Weights of a small GPT-style language model, trained from scratch on English Wikipedia.
Architecture: learned positions, biases.
Each number is 128 + 24 x the weight over the matrix's rms, rounded and kept within 0 to 255. Layers, rows and columns count from 0. Numbers have three digits each.

# layer 7 attention query, 256x256, rms 0.0457, rows 0-213, columns 64-127
085170135139118130134104180117121150172168155091101117126098132107184124168121119122147122083114129154180090135116106097127126164182158137065146168106105159090125139116135117118134146087167117
127119108090111149139133152141141123118144160120149149128165133148127137134109182128121156114120154105103105149118112157122125127126131100115128134126125113108127155078135175142099121096091140
127093149129150140097101110108098155138110169109166153132103120138136117122085138113129137106123112135127123132108091155142085107139120110117102121160130152131123164183159110140109170121089103
123164109113114140118129145126111114093199113138151133140115165147136129158129136136125102120115118147112127163110104087117148151180132148155152134145093102158116116079090100091100136119113124
151170143143158133097126142146153122103137178148156119113161138141115110088134084124088164125148118105130088110136147152112113114170128102184105157101149152094121105129134169146138104139111145
153152146126103125111130145150117120101086119100098141133146126135114169065141156131128164104165095150147157145108114102142137140188134110137107135084152103111128114128110097142099108111098117
115073113119121157111115142123151112144131152154104109136138154103114145136081158155153133128108139129098142136145130119136130103120121136126128121112171108156097129075110144159128144107142112
114100141104109148115127111083137104129133088115130151150108101116161121117137123168117106084120103136144166121114138089119108162116122149119146146128098137105160112155142110112137114118139147
138120143138098099116120133108116118163087110098112169098075118127117128097143158101178104079151112092094114128095136147153128153093102107120075143132145132148132137157156094132136131092127151
123143165137117113130136108164127142138129100128136099123105149142083176135141155154178140112072088096161169083120116105123139129122093194121134095124128142111129113115131171131092143093131115
121110140164141114080121119085122112098103169066137104106120112141115141149178158151122145090122141119112114124130127133092145155121129118128126138133145129120171121160105111114132145192156097
135150146149121141130124142120106152104143128107089082100104124078089173118156112152169128123086143150119121114106148136132135130124086121166177119125154139111122143151088125132108134121129100
164105152128126119124109171130154136119112141121128096169127098128116127126170141113133192153121137100097109136146130162106133094174093121131113101119126128106116150131140143117109116111129106
141122147129131140114149100115113161102131158116122063104090139098140108111094096152104148091128139187125172104155125133085117179179137127107162120132158098115139150129111157123096124099101138
136127120135137119172109133122136110158110155096187136143132123120127111161099121131093093104148153134133164093131124105158158148123102093138112171129160171135074142099098136130101141140122169
124171102129168108171132111124131129134082096075124116108148093109140125169094112142141115063085097139133091093155132108135121079099113157091100132110155114137129093135144151167116127132090138
132118105152093093115120170129132121139153102090113148141105114121137125129122125097094138122108142157119143175123093140125125106132127106125097115121103149132142124153089123145142100143143147
113107137112128120087114145146126160133083110140051168100100164166143144135135154144118149168113130130156084134127133090103152165139125117087104164172112132109101158146134086109104132154133147
141128152132110139156116182179107125119122139129154110122154114121128168136125111156101145167135130104122117115127126121169121074143115157125187158111145105131109104111139096118119137128138140
129150123146155133070091129146160138117118101152120170113173169114085117146166089084101147142135150138117131121148131126128120120075144140132127115137125147140096132126112126130090115137105121
128189158137091133155137166132136148125114115089124121093141089098132132122150140121155167080099117144142106130128133089126129130133167128084125142129113116127123118147117113108148120144115134
146132126127118141161113144075094108098123133140127161158125145124153129142143116193152121143117140102135118139141162152133151098136096123139121148078127163130139142183110112120118122129127125
156138160135156112110079128127114130142090143139109131134124150141113084130119110148147097141121151102118117133120136186113153142118153151133117157102101120137132086135106147113116100151150149
123126157133145169099158128136140100138117121145097102136098149112126138142100102114111119138115135098135158163166101083113161132135142169137141159150143150136101127115122131093139102135116091
159144161122128126117123106126128139103149157174117109141108122148119143145099152155160120142113116149098118137120131128131112108161153142102138122122164124129138106161125123128110109080095105
142160142135108114161152172130135117133133119129133093132136113122110167131121124158154135075170129134178146167139181140168145132153139181095112115129149135089117142107135145105156135116121124
096121144144145096106153084145152123139109185093124145109139106128133156155138160121121157133101139126105140125095157156141133134128101146091093182113130170142100134090099136096143119033121133
161180103136125116117142147107094151148143113059115070123146100134135112130123142115096133150118100086125105145105134092149138138120085143126138154178160139106120086161104085113115134140109116
137153101133130111144149103135139156117186103149073157147164097122117110166154160156162118073097140149152125121092140121126097123128084132120160167097149122134158125110115155116147137063108135
160136141171153158139176145158144118141133114173077119126151143107155130140130126187116135136134108125129104111127137128122103082124103148133111106098149129133136164131139158135115142067129143
124132182129123108129113119092104131131159184151096137119142150128147102148139142134117144142097122143137129101135107081101143115134175130102119100135121169133109126146141149158146123092111143
117135098160111110124127154122125095173122166130101125145125150146115119142120177091127120111096133090148092113073104131150140095145143116115122144147163131113082131151123106156147132106117165
147105120119174163137121150115124147146103135134121116145095093153158124101091101175144117102130117115119155161166143089142113171163135154094167131143142114105102124140142090131142088125129144
119144146169085166115084146147096102101141165095162116111115130136106133122117150113153137123113143163117132087133124146110138133145090054133164157139090147161147132128143129134141120122110107
162137161098138165125108120159151125122135132114131166123138136106086086122137143094143119137126118106167121092107136139116092118101116095128127143116100166144114138129095138157122108088155112
110150189138099119111127135124108121137108104099116127140132122153105119133107133125102167138147120162138143099141150111140154128140159105130120139151104117119130115089089130124117143146107127
128124173122140125152147100107137123141147116128103106123131096149112149149107159142096151120128146126136108124081157131173105113135103110122172115135121137109145148114169169084106159095132140
121161106139119165145117161142165128149136123132080152083111126142135108117136128148117123140123114103148123125116099103114145131148146112128091143104178136160108153090128149068127123144134146
089124134168155136103167091138119126128134124135094167107133124147136156153101141130120142132167135127146147118127137100110144151135109110116100158144163126139125129109137132136118100134105104
113145141131080128126147154110143132107148114142140145134139114100115089111124088116109141142103091107128108105133163144115105166131151119118136117132139140166145125144136115094158101137136097
140136144097135093156076141131120086114117134151145131127113123132161116131128108137111114100137105155146129140102128136123117127085124106091135136128143116139114103141150119143092112142182090
145142121100122105121153127172128109107184100139142194152137096114129129115120131114115160147132113126152141075159121139098097111107111138143135107157153135133136152154166103085144091150127154
131116137150154124107111126142148155147167104105156108141134089089153110067151128142112110157133090096116121113134139123124142150115127099139135117120160144118158157100112118126129180123140120
110086142072135125163124126137102132132122159155127153093112116148158140137137120122124093125090128125117120110114113139116125109125113120133116105095157126124139106125147158163121144094124162
165102149134088110129128174170169123120127125148150157143111122093099090126121138156128110129112129107054138117136154096143116146087114146155121128143155098110131142155133114108136145127128160
128086105121123103174136133155139124174107125153124105138121091108110140125125100144141137120104132121124102122138090130120141136152107150165136164132143121109131143135096128112130144086131083
110134093092137123120089135107140121152155120120117098120098111135094124172178113207107147123122130139105145101114162131185131145112170162081152124148130146144165150144154146111137144134167101
136097115137139143104107140069129115103116145129148074150104139135109115121116156144132121159094120115109152169142119124118157144114091098173111118115138138099133152158131140120143130131145124
118129145115121105127095130094111157128149152131132090120161144123151110153137157138095106188124104118127123101141137102157158108164164123153104144133120133153082127127145130111131120120155144
117092077121091143134101189136137117081103119153122131140113090113101119136140128101160138133104093095139150162113154169134147102100140083113125140116169124165135100123128109162125125140150152
117158111133115117136103130127123144142137139086128121138129113144135139136144092069149128137119121120149165099115112119084152155149067089141118147134121135128134140136100056133128104096113159
120138131149141133122147109097090140151100124155084131147112121094146094150122127116110122108126137146112128088121132121141126092148136081109123119160126113104154149139127129093111116138080159
103124123105120131130149085176099144161120144138116129102155188129115138131121138165133142129160116165127109132164154102114104137094122143169121140105122140069128129118134115122077135147139119
141063103138144098115111149141136109129132105159154150158126122151098106138116115141110131131130149117143141101142136124124093083168121124124103123152141149118133117120103147142133138158134131
144111102152113129078133135129120113117156130117135182123140148135122132131183143106138100115140130128093145097100110117169087115136166115160156132141145136127152151119086149152125153110143130
163123189134178167110147132145125149082145126114107123124148147125120131131125156144094119150112151107146107139134163134101114124125143121125139083147112113150144146123099144152146119104114163
140104092114198138126127123168128125184154154155137134122114150121129158097107069177121128124086089144144106119135159150118142115116141138124130137123112140140088124136168107137103163148112136
116138137110107116118134130136154121140108116104114080140165090175127115131155080112108136137131131119118103155160139133127096133138138144145134157094134139110155121156159142165154102156121137
128181104150129138131102137131109105131122150082129165128143149166123093152122093161124113195138123121141133082130115159123156083117119132133120105153140136109163095141117116114148111131130111
160123119146157123135141152144158138145085141117117121120123149106152140103133117128126129125154143117128122138087122102128143091137147127115103111142099152101137113106143080158076131146116150
140095136138151139114118127112129129123123130134169117103143151122146131132094113144122163152122134124109156145149130156122151097130116119128113132134116144143117160143142104096112135109092078
133133095150156128135098148115123117070158101160113138152131079127090141136167138130111156135138180124137124140111126139103185082109102130146153123085129136168158143172145155157135161116087129
116146136147150147122087133136124164162114132087120129102087077108112147095106165110106127125157130122145176108154114161099145108144137117121126152124110149139159114142127109101120094094119142
116134148129145146169122149132132112120111110087126145159087150137133157125107131156136134132091133113106134127118083095121128135136158119118120124111125158103129106115114106124138114113141128
131148132125149114134104104105109124147110159120116095139129180085121140115107134136113124095147121124093132088128092130123108122132149138121120104166161137116078168125098108151109155087089099
134094091129155187164087120123126110140104132147165132110173141127179116113151097099140114095133129119130098135133113115148146122108150156122135119136155132122136140140126155142107143116117135
138127130142151130077152109104154095105151109135119153161137096170137152176136125128117123133144133144125161082161145146144131138077143132135106101165099141132102141104166122126122087179172097
119093162138114145074151132108155133120135152133133156157116137113175087104122147165117126123098135105091116168133159102129100145142142099134154178100137158164148153124092118126150109118134150
124109117086145164116092083131154107065143151134117159126167114169115129055138118146111105120151131147110148131133114136136107108099137118159159170133156146127155161117130093139101110181131111
129092174095113103122140125122136129092101161075134154112104126175148121093132104089145061164113145149142140131122139165082142154114116078118126121130123138160136091122107097150148110166104169
137092118117136082136133102158120138116137155117133110128139158075129132125126093131144141139143095121107143127152078132115153130098115157139114120110173132112120133100149138127076131121093178
131116127090097106109123147141139127121132158128138137222110145166123114128133110174109118142151184103118131170126154072124138141138106165128110160106106108129124124099142111145136123110165111
146165136152129157088126151132081153098108136106156091144068147107134148113194071127134140098111126118115120111135129141125110129133134140161162113164142144114100161118127130075142116145144086
180108131120107130096139134133146144127114100080129137146108132155156144129148132146133106126142119119160152110123138138150145142128113110172123118172109143138119151146138112114110134118101146
138107109146141114120156105159125111118089090113131085130123123174079109110130141120151141103147111129098090131106135135138124140087118157116119164064135140145127124138137111130115128119122126
097119116125152094081123141140091138102132121181074158116092146154097159121112097147130100098110130118141124129126156125115084109079145127169078118118152118108115091155136114142109161164149160
157105140114109122144174131130108144192122117124156152143122103085115147110157132119146106111125098137157171150106125094141145143106119106108159136114166140170113168097106159142136145174140131
167137075153118135109135078137112153077092107200080160102157191111139166105125109155139122136143130141120124116123178186191161137146158109118118093092153123179100196099143159152151127168156094
111123142158134167176136138098141136099111126127181134127103145126131172159124139139129133110147077126159137126107123124128147055123105140164110112129133135124124142170152113078119132172117092
124105146123169113143143090138136148115131116109098110106117130119092100139121124109121102066126105152160152133081121137138180148140123148140133142138104156131103153142068146189109149178105143
085157102152166165122150112130126140166141113112056112114125152149149162127100141120163073118148125077162090095123158089175168165114115133131150130152151151103079116167106106087125154087172132
094125118115144127095111196121128127143154144148135094117201196129092135178096161127100131145112147089131107128140123122144153104130102124119129203162125175141113093109133131064116112123105132
148127133110136139133108142141124090102113118159109098122156106127137153088141140155144152139123071096111113126109144123153169112104113134174137151091126093097153107118159085119117115141127102
121125104138113109123154140094053119134092105127136162137157141114186100098099170124156096116137113116078119115114163174065120132132117105125138143134104117132162111130152122109170149131139084
116109122121094122139133110138172096114161155119163153148170158178122123134104069149143099172127120110130162086105077092129121132141128174157132111105140131141127118103106191127132133164131122
150109101103150138118116106142102123185132116143097172107141154123141081150104166132071098163143142103111095123131116113118133121096124107107088113138139125164138147145138104143135140122121127
103148160115119091122163061090137118088142134130179104084142130162128122128144113133160113092065128136128131081116157124103129164119089103130146141124128130156099125074141129132135134117123138
113110140107103118126107143123130144176143105131095145132113137152088130128115113152161140139131159112117128107146114051134181073094142159108128092110159125112142115145140117147099123150149114
153130108129119150117138118121121184100110100174119125129141127178093110158120149193139141106110110138161089126118109107122123161146163155149139119117139121165181091142117157096106138102132138
112155111132104122120101118090129152159104104077168130072166136150122165129130150085127126118149153115117133153122124133140151141103095094087081129139106104087162109126116107107100081121116117
128063122139132123122109151103122120077139125077122110128101131158126150113153148099153113134114142119125169141103118154132120122131128150124125126074127137145090138099128088121127167092147098
124107188126142123109115146111118134123160190121152092106137121132113116151176175161090118168128194111081151115134148152062143090123099118161128191133116089151151141108139160163102135101141104
113104125136130146142093145105142114178123116156063117106131133095103138121123106117122104122082114121115106091143094133130118128090118151129171153105127144169146120120109158156140196122157137
162085089160113146138146167139143154156149122131138135129160110110150120099127104116131138101129089104131130159129120127125119127140163132145099111097097115115112146067149137134100094126135115
112114130149160099107170125138147088145130153121048153115104132115126110132115147120155138128093143147094101129124150159125147106128088127107176138140156148083137113107146146128160140152100097
141092159123083131102141150157136147077137129108161133124132184076143129151142117136136117109106150146117107120124145123113173155099114150136152180130115139137122130112101093136124189164174105
141106088156144128131114111114149156138108119125061157148137139144121141126134107133147130109138122134155125152140131157126142167116153108112100095134121115118147131184128134150122099160086139
131122120127141122084152131149089118141131118132149137131113153141081129182124163109146110161107131132128113099136184152154159121116087131181118143153117127126121106126141110081119137100130112
160100097107101145141147117158150151122101083099131104138152128145121103125142113131123113101126179139143122135101158117110123174089149158119128131121131107164120147129172128149125144119156153
144088137154134131119134127130161125118119135160102139130137111180068101124152146140144148149156118118132116134113129136185098123154154145137134096092160113173151146110111150180138111129138143
133156135169139138170131133136135120134161120122108082112163116111114143148123091127141174147118119120144150093139112099162148091130152113102163094107157133105078144096102161148129119120119115
104156149164120140150107113130142140100123124157151088117154100153088137146178122137131104103144123155140136109125146150168133144161124126152121162123102140141162132178129146116150137085089093
130157123134113153075162143098073133105131125159092130126129136167088125130116161147117145143147151154118125116133193133156146104135146139143120169122169122132116151115100135123145189136141079
146124138153144144136141112142131114108153135156126157126136119102129136097131085104133127131109094118150127110164143166106123097098168123137128116094152140102147108152145103114162110144099119
129134128094141132083123133110112178107124139144098120122139186127144144146140144152129108145107127110097098108146166128124120137166120102121141160109113160156088150088115112120101126117124099
148106134115130135167112110091102147098080170151157157108110155119143086118127113126104143151114142129134168133141140157131110123135133132109135127103153118122159129144117146153125151088117149
121117134184082129123101174134109157173142124122115112102136152099106129122139176122130143109116135079120080157181152105130148128122086127123133154180157132137146105144154135107152116094131151
131103124099131126103148131132118106132152107133196175133185151111094115159126216102122139153149154142122119145128135104149117125116111063106106156166108133155132140118100107122121100161117100
137109117150135110124156099142097128093135141092134141123137148106103117130095161136162126078134083154113094116106119133123150141096152115145140142118116141108119115108103144118121142136114146
157175118129088105137136120112105102116115079094122153150086149114136141128078107071149137153154126097084141130114160160123106079134140119115092086126108116101100146152120104115153145131132111
159120099142131149150150157151128134153166096179078141113145119087178096142117160175157171141098130111145118133132132094157124123146130130105118172109129134100140123114181120094127105108141089
188116169105108104129113140132138155116080135146098114141155165071113128105124127118142135134143131148103109123116118165134106114115115076145093185160100124180098157131116137113092161131143130
100168117160134096150130138101115110162138111122101115116129176140159131179107153135133072108092105144142154093105125132125156139098111115104146131137148137138140115127059145127137172129137134
110143123131136128118080150152143144104172123108133130093123134128102115134173104103116144167114172133113123136105112147089129104143120127157138149118129113107112129115094103083071140184159109
160117156153125096108132132136102097080101151108143104115156119178126145160142118123096167167124146160093147154168143151108178082132096126096128140127125145133119172111126148128127090154103099
156129091150112137126132125141120146131154103140104116145147139158128152137066146199101137131130125138139143126136094089187103126085152146132125128153190163110113126160128087127104132084099139
124175135144137137070142117121126128116145168168149149133125196097107094154119100125099153105113137124079066137178147129143122121132139115101141164150134143180076139114104158141149153160153111
161096093128122151149118136142137133100161156135161124140196146115157072142134135118100128150143101133096116115150106162153143140138132123147121136134091141178122144101155156148129134101130111
093103149150121138112140150135164174132119131076090114107108107107127101138107127140130170147111109132112100139124127122142161143124095144105132147094138152095131160142098082138117135125134151
147116126172150151140097125091108137141133131145093116111116147107105152167127130123123158105122119126150176070111105099143126111157154116124162091117121150128133136164163172159102150110114096
141125134137161154130149081159124114134074093154165135110101162135140170130131157104164125097104113119135126092152152158173147092113113130117096123104147145130096126136167111163133150140154100
108147131114138103097091186143105136151121133162176114132149147120135160103128121107118180156163143074120179112141113109136128113090133157136128153127138121095075139090155144139111164119168156
098103100145118132129126138101142126128127116139111169131190123154156084102115183143106116149107133144090115136103156134125134136135158085118125146093132136165178151126117144142161132130157141
124125120135123140090145088164181101123101136127109127171129118145135104151131147100104152121120148120131122153129176133150089148140097119121104140111100108151150122164140177153141089126128108
169072117147132162130121111094095126123118119151116133127135086156112133106164152138153114142147160109108109109117121109120112122094132115158153076145139083129142129207127135091124123104134094
159128130110114137105135148140127151102085120130133157149090116140155147118153108120153111153144111147153138136162143120154139148091117103125085144130127150160131175101152111103108114156126116
159149114133148121137105138135105140095104115175112119153163136130132086140074083153123129103119138115149069133137150121117138112133152128102104100154130119110116137160128158152136155170140104
129102087104126123154088128140115110080094148147129123107203143136099152096112146109127116134132087128081101150144154137136092077067083098140168184124129106141167110107157099187132158133153107
119143121127112120110149126147157112120108107125134123116124131139164118103129117164095148115136102120147105147137092122104135130152132149138113121168113137125142150137123118131085078141152145
156123087123130110092124120154120128143116139110124136138153116105134135108103148112136136142144121128157126133132115158131115119105119151174128119155129143147147122127145144127149073144158147
154158108145064125110126122136112120157140156142145105115127125158129121151148131160120104151137147149148166148149123138138134097142107138130115094099199123093108131143072106133135128135100139
129141125116146117122138100125082147090157129151138126106135132092106174125161174149167149149135150123137121098115158133154119112133120158150095091151158157166084129113118115108115111097095137
150088129149117142121118164130125141113121101134153124107160109134160131135115150136152148105137154086121111101138109107136099135138117072116154123157134116114109141140166096145130141096133147
139153177154136123137121102113096145154140129141094122132094102150125169135108161131136138113133145133107160171130133155154098149138132158107122137145142131132084150142140142100124117067123119
159126128122108140101141117139111145138117111111143124144114107154124111130105119137117113141166131137134082128122161106097149161163136186127154157139127146119115121112136138140146119101159125
121103079150105124110119109116175127135151150152140132106137155127115157103103123165126126148124149156134111156136115130128157140118126117122152137157098141106131177144116094114118122122107142
115114142121109119128144150124110133135131132157120160145141141092106133144143105104140095129102096105128127109151153129121093095121119119144132127153128162114127136107107130107119150146148129
104135127098133133124145092107132137143089101130142141131143107151152136127124134173161148170131137129161115118121091083131101134114138094116143092148164103141141154136124140158157129109089166
131101110104116121112119140121140106131105074112119152164114130138136113168129145126129137147129123127126120114146149157146109135121134113142097146165127108133113154148142143145154102154130144
160084142148131102130137121147117137111090160117144101131132100137165120144148105137144124106128085121127150131122121159165095137117136145110147151137143140182101153112120136118130132145118144
110104159126126137110140118140111100086109145119131156132104154087151154108112175141111151122127150068113154134139132143146117165104109135145107146140125119136142121085115126138149151108105157
132115132172119113128125137121117151110091161098096115104128116137143151154112150127138154102098115144159135092149117114120122102147104129118154127152096127160094133116110112110116139131100150
133104097117127124137141120164144150156132101110114107108138154109162122138114126117118116130103131118136123100125171156113141139141156134138105107071116165162089143127156092107100100149146145
127124134119128154131101169106093121104143142136128160121122143111117148146155142144154166098143110060155107121093124119088111146095135136097148090130151096112123144148139107102114150138144134
147127170144143143141140123138124107105086125121124130107087135112141131107142114133153169116132116114114096156130131154120118096110098121134146132117164111167087140125109122099153124123129116
131111147129160098162153112119171089135111062157092148118133095131111120097154127160153112114139109152150142139137162136124119147101126129111121130138180120131120134110090176130134089124120125
121132154141121106139116151118092127137092132107131112113131165141160134108146128141123090127129143149127124104150121145101145134123100146116150127137128133146127147101130095129155097144121106
138107125137135131118150134138129141127140134147142114142112086106131144129124107190109124146111190128125095110145123133105149121137137103125121090115139130120113115124136133129155102137126157
150146087118101156123134122132126091113146110153123133134130136139117116132081148147110126142122099132144150116132160167128116087104122165126131129144109161114114144127118117133107130140124139
153116116088143158174121109159106096105113134128157147148121151121162122139112125132118114142129142117138123142148121113123133102153157126116112130130141115100115089132183156150134116129132108
111165145152121123120160107147123106171134148158117135144114127101175120117145123139087165126121141149163105117139137114149115120107137144094094155158120129110093125105106120083167091103119144
145133135135138089130110152126104124098143106155076146103121150133121116125139117130126077127130119083135123120118137149144181117116101099139140116120127122074123100139134106144111141117099132
135139129120114106130163086073123126090108127112135138075091106139137116146099123142115140138148102110116109128082133123118150084135177138122126115122146151133101124114131129113150139111124114
119130130097138145150140143176145161121116125125182114143156097125122100117144106127126129158131105157161144133168153131150083126108104160075114124093102132102127138162158132151108105105135116
154151115157140121137115154105153154143076143121086132092111123117095131137134112097152143103105108133105094124137120146138135145106169174141141125113112142098116127140146146192102094098132114
170123109102107144095127096102128095097158159133132141133074111116138150120158104119112085117132122188123127124170137134097114128143156138110140143096128120117107161121126118108135101140141142
114126140142119148114149133133138102103138104150145151109135109144112120141146157129144153145142162110100084156090136130085082098120117137131129136130140097124131127134142142117174098141103112
109124100123127077151117145152121136128159148139121152139109099140127101107082164102129150131102126112113142131102135150128153098174142118148129138110097132119088113110114131130121110168129130
123130108130110153118127111164149156158127137092129137107119140133177151109113126105110134116093101114144133144127122117139093138128152124113125128105134134093142102113125111116143136138107144
115147142119127098133113093114146148136112103132149157122097088119166112128135147152156112107116129118111100133138129131113143107134122151116115130142121164161119143086134125121114086120095133
119135148125153102132126122063142110127137124117116154142091105109165127147164129158123171150095122143127131086144133156082100122138159119092090112112132143132128148160114125159175104157113112
170170105134127117142161121141114113118137102131119135158126117173132092155131145141149129128151117133135096175145158079140162128117135133113097109079158096099127098097119105144120121128143158
120146134153118092139163115123157121103086154168118107138190093159113118129160103161157120159176143150143131109122145121155120124151125132173161157086138115122173152115103162164128137105138111
152143127154089100141132139095106136113132153069131125134096099138156118159142132121167099091151108121146122152120136144118177153155123147170127094147089128071118136111085126089118117122139130
102176131168126103132122117132101122118146108132119155111153149128125154133119136139162140141140113142141170066128139120109120114091135122110174137122110130082146098136143105109126150086124108
116104126172135143125115133157146137163137151177102095103141137110124096112093123114171082080078080127139067104112065145138157131125153143165152135112129180153143120141125145162127175113143138
154093117111125166155096140149126129115127079135153143124140110131102125079179104127152134139163128080126116121129113147107132083113106148158122118113100086114152124151144100068122127106145119
143152163095118123096118124143169106087133104159159137167123129164107162133111112131104126171144109093104121131128181154121162098169141174116099134079097109131102119116113119111114092122108127
152156082110107144092141126107097113074088106129135155133135129185093157100153135155145133156163106117153086085142145125186082091105102117155120120151129109089107164138150077152132147174148102
118117116118132161130122104132159140101122106109111124099164135137130144103124157149126124107149138169131136150117103167115130131102126094114104165175131110171138101140124125130113124146094107
146122128118148108144122159138154132177159103110140113151134120133174097145097101112127123124112131142105118160141099122122170141160134183124138148101124149106114087121103083138115108138120112
119096136135109151150113143110148143146123126131135163092103074120172116119163131164117131165132140087141139156099114118132147104132100096135117106147148150127143127112143130130154089151132090
113122134137139146147150110137145108160143112109107132142109156109133150131098086122141128094131087125157179130145105104122104160083148126105113067147174164130120157157114164148149118104104169
164134157122125137141122127120115096083115107148128126106110133113158149111125116154140165122120151143103140140134119152108119124136131112125116163123121122137128126132114171095127142155139082
137135106146125189129145172170118106132144117178096137133137110087116108102108107153169148142111148104111096135150114106115097077104189124124140119098131071098121105109120146160150121125147125
099135140132129125149098142120113122122157177093111106093144121154109161110133097089130124120106113118116165113132105130138163102172102129117141153067126113120081120090108140121114127135094105
115128147104102139086053170093127129127106119131127133177122157123140143115142130131153105101124169133124148100108140121146126140168152139119085138115121123074125141152134106124078117116161129
138105141107117088133164108116128116114093085106164179123118099132131125108131146108148116115140066143123177158097133136130077136105117130119115100108105135126197125123091111135132096156112131
097162096140159136102116114089134132157113098148059125119115123152116108136147138139132168124113134140143125173125156158118132167120151101105110139129133133115126121175104158117165127101120133
109164136137148120142140151170137113139073099088154091123083090140129160147145118137156108136087136151139097144092165146128150100110151143128125108119128110060149096143142073135104121149159107
097178135129121096147147136185145113159130115100142135133148133086149111184106168119138131091085110111167118123122127109146169106126071115090112142151105159124121107114126163123135115137115168
153126133155130161137177082140122138169151153132097110135125142120135083127095133148104131153100123076153127148109140115123140110172138130119146128109116173131130159154115122160140142035101150
148124142145163140118110125128152146137153122107116124107147137127129138115162144127104120143150156124121102105134123131114143132122165124127110137132101121126160126158145133192091128133116099
177118116134130102120103122158116126126094169091142137105147139126119120103151129117104128160178101149152144116125079164111106131135144072146134100132102111129134142079118155129120139157121133
130088115138109150128146112172127102128155131092094140146133154145078138152110191094133121165113164151077107156105113128114103138090105120161121116124114092137127128144113137147116140098098131
148137140081117124198141092143158103124094117158137129108168139133118089096083083141131159107110101123094164132106129161145142124098098124125140152113154123110159101129128134152133136102132123
115102161182137153114132130119121120133146119132122143144144149141123135199132144132108116152107137110137114138124118149164145115098134152140083139137149139154156111135113155152099137156119112
111077149122097126113145103154122115136120109119155191151124097152147125099164167133154111129144128105100088113123133185130129167108133107154085141098133123158130118141146111103151106154138131
155139143131128127130145157126113118138150128129151124147094136112139134139139142165145093132116093134128137089100099109162144157080126118097135151147122136149105098138135104101136133103101154
108136153111134110100141116096108131145121138125149125100070158161111140139128157131125129133151149150122126108121165154094138143103128140126101121154112109119095102162107131128125162158133116
143133117102148132114132142117100130108131137160132165158124160141175093128127108132131057133120103141146101129110143126102139163150155113119141083136120095142177129135145146138144103175122123
118124127099146110140126123164128097133078137132160104124158087104138171121148102136130117152143110127100162114138114134149147096135136148127087119139122132087116119122140121146126085126096141
143159150099110133097076122155143119148138110124113108101132125127096188120116156127145082162145156090181124152171114095107127154144112143142082115133102094085141171133085161139156121106111084
148132122114115123185079085123117161174151086122073088164089093129099127134140106143180155092135123132198169154066084145103112197120122095194116098089144146145104211132170178088137106128119124
150089108147133148149162142163134179158171123180134124075129125150119104188131142150073102094156183131175104116148173068132142118096146222124136131203139166159101128109142119143128129132094130
115108145130095140115166137107141115138165135147141099194100169172193123205121106104146109167145199107156130165149101149145123128098120151134130121087132127133116145139143133123146142130112150
127108129154126106128135134089120088173126101126148125131142049170174110117166109149174125159114170172128136124101122124168097108151170118114093129142150140141113097109143130129183126068166190
111140131137148128189139163125165130104163176124106044077150146107130142112096095147139148124101141149128128152188158141137119169129103112180144166144074152146104106107147076095127122097100052
176154141175129114151112181128158144173117140141067159119124124088134097114135106137111139147104095119130132122115112146117118086137099120141132120115125135145135172137112153074111113168133165
139090137140138121159181135142081073156139131084170135169112128109077123169081160110114130145093128122100101149145197128094070123136117127117057154091136139080155158139110112175100099148159119
121141114139167117137126114179097198099169132122140080064128146150140078111117085086140102128153118137138152146103129090103115104128111137124100152154165111115130119182115148117164105163135107
150135132124101138163157072111098169114101162125123090087137195114127124103132087129082114121146086120128091116101126149160102089140144080119127157106204166101087141116111135147083143159132087
151159139123180112154077117116083111121161111164098138133120143111134127100082128162139139095097151159106141099138169095120103164155193086043095071173114134133160139128111112108162094134118143
161124132101134136132098153116104148097166130108131117109118170111169161128103088106165096126120106130126118117133120175132136117119151179186135138097113120168088128173105160141129092159172138
113159162111100140141105146132159100104140100180106125161099115127131132137110146153129117087133069169075142162118096126082121144139088132097126148111200036165148141094141061131093112108112126
146142114161151102160195079096101118141166162101140146122097104154147126142136126136101112156134175156130159133139118146181152155106127153120108124172128106171155098129136132112119160155075146
145133104105086147139130133067172157062109096153150146152115180160163149143130123141135104125109121161084128124066162131153103096152122141133199149117096081139186122102160154133161166159145114
128122161141145111093138173119114072117103157174153074134147132091102089120148116123108147164068177126095142158134109137150112094115096101088162167099123133120120128139095162126126073133124193
144094126155105146161163140119100108130116123091085134111138134102096122123149121152127166173149138155085131138119164155125126111145128094112172120168146108185153127189149151088114097112140082
079082125162135111128148136141116139089198128147141160153136083116058159133121111100073103139164106138111141164094177158117074163163127121102113164146141130121143162104119101127167160180111056
162217146094106148170171126173156131101155153142116133128118151099154163164160110122103137099140153092104151092165107078117119136089197143140116119144158141189102090117136143134130130137168149
105120105107116134125175124170220137162182131116106117150103162121104114103148137104139117126058146127132095097082147123078188171117134094144126167082128132105102096104148132166170126118169144
133128101097151099171080124107109123143086111139167166109103149131131126128114116074138129177177128111121085180142107111107166139107115109078137118107127097113133124109116102166086095143128138
116165063128154121118133091156133178162169100116137144106197125159147121117158138132158129143127090123146132078111158125164132168128141074152132109155152148129066137111146151130134131119118063